Part of a small language model's weights.
Size: 12 layers, width 768, MLP 4608 GELU, vocabulary 22710, 148M parameters.
Architecture: LayerNorm before each block, rotary positions, biases, untied embeddings, attention and MLP in parallel.
Training: a variant of Adam for these matrices, 1046M tokens, 15961 steps.
Each number is 128 + 24 x the weight over its row's rms, rounded and kept within 0 to 255. Layers, rows and columns count from 0. The size above them is the row's rms in percent of the matrix's.

# layer 6 MLP up, 4608x768, rms 0.0288, rows 0-24, columns 512-639
size [101  99  96 101 101 106  95 104  97  91 104 101 109  95  95 100  98 102  99 100 104  92  91 108 102]
[[ 97 159 134 100 114  51 131 127 126 150 156 143  95 148 124 124 109 141 139  90  99 146 120 179 140 113  99 133 127 149 144 140 155  71 141 108  92  94 163 133 146 109 128 145 144 128  89 163 145 168 111 140 125 174  86 106 154 134 134 142 156 101  97 134 121 136 131 115 115 150 147 102 113 129 112 160 134 136 138 150 138  99 119 133  90 132 142 130 124 141 154 133 159 136 164 113 122 105 111 153 115 117 159 110 111 147  93 165 123 101 159 142 135 181 105 157 180 137  84 122 116 136 106 144 103 155 162 134]
 [137 133 110 130 109 156 122 136 117 168 107  95 127 135 164 192  85  96 179 129 185 162 100 144 128  90 139 120 123  90 154 112 163  97 145 164 119 119 129 157 145 112 120 169 126 178 163 150 135 132 141 118 158 110 151 114 170 146 108 115  42 134 143 133 135 112 160 185  86 116 111 118 109 120 141 156  99 160 130 136 145 100 158 101 116 134 129 120 137 122 108 115 114  82 132 136  77 133 139 145 159 122 105 111 130 100 133 127  99 164  94 151 146 102 127 153 101 111 144 136 126 140 177 102 159 105 112 129]
 [135 109 111 119 116 112 119 110 145 127 140 132 103 120 157 101 104 184 128 136 156 131 101 122 156  86 145  95 117 121 123 138 134  89 231 116 103 135 149  83 134 137 119 138 146 103 100 124 144 126 108 114  95 143 106  60 119 104 104 138 119 104  88 160 129  91 144 132 152 161 113 103 108 149 135 142 117 125 102  86 108 102 140 167 110 137 149 169 108 177 164 106 127 133 113 122 119 132 134 181 150 144 158 152 108 146 125 146 148  93 144  73 117 151 146 178 151 115 104 138 159 138 102 147 129 145 139 131]
 [ 89 131 136 151 113 125 110 161  66 103 141 130 129 116 148 118 137 117 164 112 128 181 137 122 131 105  76 149 131 104 133 115 141 120 207 115 111 132 143 148 110 117 146 143 139 132 117 136 137 118 165  93  98 150 114 145  95 106 106  85 158 147  84 155 158 124  84 113 106 135 146  86  96 124 130 114 124 134 104  41 118 165  94 139 132 188 134 125 108 143 166 141  97 121 134 163 118 103 144 153 114 141 104 109 154 146 114  96 140  94  75 124 110 140 153 132 108 108  94 115 128 133 118 132 135 124 110 104]
 [ 81  80 103 160 143 115 133 144 153 141 179 138  98 121 158 105 133 144 138  90 155 129 145 146 191 130 145  64 115 131 120 129 121 133 143 124  95 107 118 146 179  98 149 141 153 120 117 131 121  85 128 141 135 132 114 131 113 112 133 124 126  88 140 106 158 120  72 191 151 117 140 115 128 152 115 145 133 159  99 143 160 163 118 103  69 129 104 133 132 124 120 103 148 138 111 151 103 100 153 144 105 145 135  99 126 146 109 109 125 139 125 131 104 126 141 113 128  81 116 149 125 136 115 104 129 150 127 138]
 [148 124 102  82 127 160 108 123 137 133 172 138 108 173  98 158 124 146 140 165 129 120 122 124  83 102 126 108 106 103 128 147 154  93 108 118 150 138  63 138 148 115 124  50 162 121 108 133 151 127 130 101 143 114 137 183 105 119 116 124 135 149 132 105 111 120 126 130 149 162 143 179 108 153 133 102 162 121 128  99 129 138 134 139 130 118 127  92 133 107 140 137 150 145 158 131  91 118  98 120 130 100 114 145 104 171 118 151 156 167  91 131 120  98 123 146 117  66  72 107 119 132 126 126 112 129 125 147]
 [129  94 128 169 113  77 116 164 147 134 134 100 119 153 133  98 147 106 158 161 118 155 184 119 118 135 183  78 122 157 133 127 108 126 115 103 134 163 120 134 138 125 124 130 116  88  98 173 128  86 111 108 149  94 117 168 158 133  85  91 148 108 112 140 125 120 136 126 133 108 103 106 110 156 104 141 127 140 107 103 127 112 150 120 132 132 141 136 170 121 153 129 153 157 115 128 118 158 154 149 116 137 127 138 107 129  99 161 151 136 112 114 115 114 133 138  93 143 100 125 110 113 136  94 112 162 112 146]
 [115 146 120 109  97  98 142 168 113 146 112 131 130 131 125 160  92 121 127 163 154 113 136 128  89 119 111 124 147 128  81  80  81 112 148 136 130 156  68 141 103 139 133 150 126 155  96 122 150 163 151 148 136 108 173 122 105 140 114 138 112 140 121 152 118 105 157 126 131 138 111 126 128 105 109 147 158 107 103 108 148 131 117 162 110 130 125 124 106 141 143 116 117 114 119 142 165 115 171 123  90 153 111  94 130 132 125 116 125 153  94 113 139 158  94 125  82 141 105  69 141 134 104 122 106 113 174 141]
 [ 87 117 130 178 133  81 148 125 126 114 133 114 145 148 134 141 156 127 155 118 120 145 164 111 149 135 108 151 150 114 106 109 119  99 117 152 125 139 151 178 156  94 167 107 128  91 116 121 130 154 152 143  82 100 114 184 127 161 121  92 118 150  94 111 149 147 126 112 138  95 167 140 128 137  73 115 173 149 164 131 146 131 145 190 111 154 127 154 160 118 147 101 178 126 133  91 151 149  93  92 190 104 136 140 152 114 118 133 122 106 145 127 111 120 147 125 156 106 141 121 140 168  71 156 179 132 167 119]
 [168 106 134 109  99 119 157 162 120 157 171 122 124 110  76  97 123 121 105 104 130 119 104 152 145 146  98 126 133 106 109 134 153 106 170 136  95 124 144 121 139 118 148  93 150 121 147 115 123 132 133 129  80 134  89 150 155 109  84 150  80 112  95 154 162 148 112 129 119 146 102 142 148  97 123 151 171 108 120 133 194 124 146 143 135 119 124 154 150 147 152 166  77 151 120 133 198 139 144  99 107  83 164  97  79 131 114 111 131  98 130 135 120 135 146 114  94 147  92 127 157 141 121 140 164  94  68 168]
 [ 97 126 121 119 133 136 145 135 120 149 135 126 149 111 139  92 128 136 123 106 143  99 143 114 162 173 144 106 120  68  85  85 153  98 142 139 148 145  93 126 131 103 137 106 148 141 156 136 146 110 131  98 128 154 124 112 127 157 127 129 138 153 164 104 172 138 130 143 141 144 101 133 120 164 126 132 162 141 148 117 149 127 123 169  98 156 123 144 125 136 108 140 143  80 126 107 138 130 134 135 103  64 139 154 112 106 115 151 129 116 103 138  91 128 119 159 142 102 189  70 133 168 122 140  80 161 138 168]
 [130 104 137 113  99 132 144 135 186 124 130 157 106 107 123 112 150  87 106 157 138 169 101 150 120 128 133 139 151  64 112 124 142 153 125 119 115 120  99 112 142 111 113 111 115 130 128 113 128 162 137 140 120 128 148 105 114 108 114 128 121 165 119 117 128 113 144 169 159 132 125 174 122 129 118 125  96 158 133  78 101 127 131  90  93 153 115  86 123 120 169 128  89  78 134 100 129  96 133 132 132 124 119  94 123 124 140 150 165 135 105 132 134 131 159 150 170 126 132 127 111 138 180 106 134 131 146 115]
 [109 103 134 101 113  97 144 157 102 135 151 134 107 152 136  76 113 125 133 154 141 104 111 135 131 147 146 113 102 124  96 122 144 172 167 106 121 148 113 100 162 125 123 118 157 142 129 120 127 126 116 105  70 132 119 145 109  74 144 120  64 119  86 179 175 173  95 118 137 167  95 113 128 106 105 112 101 141  88 163 168  87 109 174 125 146 136 152 135 112 117  91 118 118 159 125 137 152 148 125 111 138 155 135 127 154 113 151 159 118  99 145 135  90 112 120 131 114  82 119 132 168 122 149 150 140 145 150]
 [119 108 128 151 133 166 159  96  97 136 166 142 125 123 101 153 133 131 150 157 115 142  99 166 128 107 144 121 142 130 149 140 130 169 169 143  74 148 136  98 131 136 118 109 144 145 142 129  78 115 176  94 131  95 156 182 117 150 154 131 126 116 111 136 140 144  68 135  84  84 121  96 117 124 142 137 128 153 121 147 119 109 160 126 144 127 156  93 106 111 126 128 157 174 149 111 154 139 127 136 124  87 114 148  99  91 127 121 160 134 108 175 140 116 105 175  98 124  44 149 176 157 107  98 105 138 102 109]
 [ 94 138 120 134  91 144 134 151 121 127 128 106 132 103 123 115  48 120 115 140 141 139 117 154 179  81 110 134 102 128 122 134 171 103 179 128 136 123 152 119 146 143 111 109 146 153 115 166 148 124 137  78  87 130  98 135 123 102 174 173 149 121 137  86 127 141  88 159  99  97 137  96 117  96 135 153 139 131 132  88 132 122 150 136 141 121 123 125 103 120 158 105 166 123 129 122  93 115 122 124 113 129 136 150 101 171 126 141 131 149 135 130 148 157 147 147 104 127  66 124  97 115 139 147 111 183 156 128]
 [107 119 118  96  87 152 166 161 130 117 115 131  75 130 112 112 130 116 184 138 112 208 127 123 116  90 116 134 171 103 140 131 176 156 134 151 169 112  89 110 109 131 128 141 140 129 132 137 142 121 152 142  87 150 116  99  87 160 142 142 132 152 170 135  89 143 113 155 127 136 138  95 120 150 125 137 119 124 131  98 122 123 152 124 101 160 102 140 147 137 167 146 153 133 129 129  68 121 150 147 114 140 109 104 120 106 128 126 118 134 122 122 133 167  97  91 126 131  85 138 123 171 161 167 145 137 139 118]
 [145 118  94 145 123  87 122 114 148 112 113 107 142 138 149  96 147 147 147 110 169 118  99 115  91 109 142  91 124 138 152 128 128 103 118 112 108 130 118 132 138 101 105 140 134 139 111 166 147 147 128 141 145 103 144 172 139 118 185 132 110 140 132 122 133 132  83 126  96 103 136 125 122 146 156  96 106 117  79 120 121 127 128 124 165  91 115 131  99 169 172 125 104 132 130 130 136 152 118 120 165  84 122 106 130 155 112 110 170 118 118 102 103 127 124 146 135 128 127 146 131 153 126 124 155 137 163  96]
 [105 123 163 122 130 129 121  89  97 154 124  88  75 158 106 150 160 129 151 150 106 113 111 137 149 118 153 100  91 158  79 137 106 136 140  82  98 143 116 129 102  99 106 126 167 111 118 149 131 122 104 135 119 169 102 159 151 151 166 122 141 174 116 161 107 212  72  97 138 145 109 125 111 163 189 109 113 107 101 115 119  99 131 111 112 140 102 130 154 163 131 100 112 144 128 120 153 170 100 161  72 114 114 112 152 139 130 137 118 138 114 126 144 140 156 118 124 120 142 108 104 160 144 120 123 138 124 141]
 [138 189 131 139 128  99 124 131 143 129 139 131 162  99 100  96 147 121  89 130 121 141 164 106 118 142  82 123 157 130 107 146 122 156 122 149 115 145  87 116 128  95 149 153  98 143 145 117 147 105  97  93  75 100 110 129 157 131 166 103 135 101 122 148 124 156 104 157 142  82 143 120  91 143 119 167 111 103 115 133 169 119 133 179  67 136 100 109 139 100 138 127 126 113 148 131 131 134 144 133 178 136  57 124 130  61 113 120 108 126 142  43 158 133 163 134 117 128 102 106 124 133  94 105 155 135 162 116]
 [145 169 156 126 134 128 133 123 137  93 107 121 128 181  98 106  94 109 171 107 161 133 101 150 115 100 132 120 132 138 123 132 136 114 101 124 146 115 171  99 139 114 140  98 116 149 215 122 160  82 173 125 137 138  87 134 142  92 126 143 157 116 141 139 130 131 132 173 152 114 135 123 145 134  96 165 107 142  76 114 118 114 134 136 145 118 100 127 101 114 128 119 158 112 128 117 118 133 150 121 140  96  92 147 129 130 107  98 113 119 148 121 167  98 142 137 119 144 146 111 144 102 137  96 170 139 156 156]
 [156 130  95 136 129 154 141  87 116 123 113 102 101 148 157  83 122 103 106 115 110 123 165 104 159 184 140  74 151 110 117 126 144 149 156 111 138 143  77 126 115 121 141 108  87 149 152 118 109 103 102 117 167 151 129 104 103 152  69  97 146 152 118  89 135 115 130 119 115 175 123 168 124 121 147 191 149 138 116  55 154  70 136 143 132 156 130 126 113 125 110 163 124 163 100 135 112 152 107 166 120 106 114 146 157 109 125 130 178  70 125 135 115 113 106 110  91 131 132  94  91  74 156 101 106 147  93  95]
 [143  74 134 135 117 122  88  87 113 116 131 161 129 168 163 116 110 125 105 103 150  90  90 164 147  91 113  91  90 117 152  95 133 121 102  74  93 119  93 127 151 110 135  70 135 118 131 114 164  96 127 123 161 117 150  89 146  71 132 126  83 128 158  99 145 127 148 129 109 157 172 191 149 145  61 115 143 151 103 152 132 128 126 119 122  96 137 147 145 131 155 106 131 175  97  78 166 169 117 129 122  76 120 110 139 144 143  91 139 167 131 136 122 133  96 134  96 122 136 144 111 131 112 120 142 111 149 130]
 [ 96  90 119 159  70 124 130  81 140 122 134 159 102 133 127 119 144 146 136 148 126  86 144 175 131 115 154 105 137 152 166 125 114 132  78 133 105 138 105 140  94 134 159  98 143  98 135 161 143 124 138 139 137 130 139 135 124 105 123 166 126 136 121 105 153 174  69 155 116  71 144  97 131 131 153  82 119 148 141 143 103 113 114 140  85  89 137 147 133 129 155 156 122 122 115 114 128 164 114 136 116 120 128 134 128 107 118  66 148 113 147  87 103 107 127 115  96 118 103 118 126 138 111  84 156 147  92  98]
 [120 173 144 124 122  97 127  94 124 148 158 139  96 168 103 102  98 122 124 138 113 102 156 104  73 158 154  80 122 102 153 135 162 134 106 123 128 133 123 136 138 120  90 120 131 114  86 107 107 154 185 165 154 119 136 121 134 184 142 103 151 109 168 151 118 115 122 120  89 119 153 140 111  85 123 110 132  98 150 119 121 114 128 113 120 122 154 109 147 134 143 134 149 102 148 106 124 118 139 106 140 144 131 138 135 145 123 130 121 134  97 157 135 145 153 130 120 138 159 115 105 113  98  93 126 127 138 138]
 [118 156 100 104 115 134 144 139 152 153 121  89 127 123 171 158 156 132 150  81 110 103 124  72  82 115 144 104  97 143  98 137  98 136 154 125 121 141 101 109 115 111 141 111 111 151 125 112 111 109 141 121  76 127 125  86 110 137 153 172 114 115  99 127 161 168 161 127 153 126 151  88 108 123 156 119 121  93 115 130 146  80 156 151 121 197 109 139 123 123 115 128  95 125 105 168 131 158 145 117 115 130 199 117 127 137  85 124 106 101 154 148 121 150 143 139 134 124 142 142 121 167 136 148 115 155 152 114]]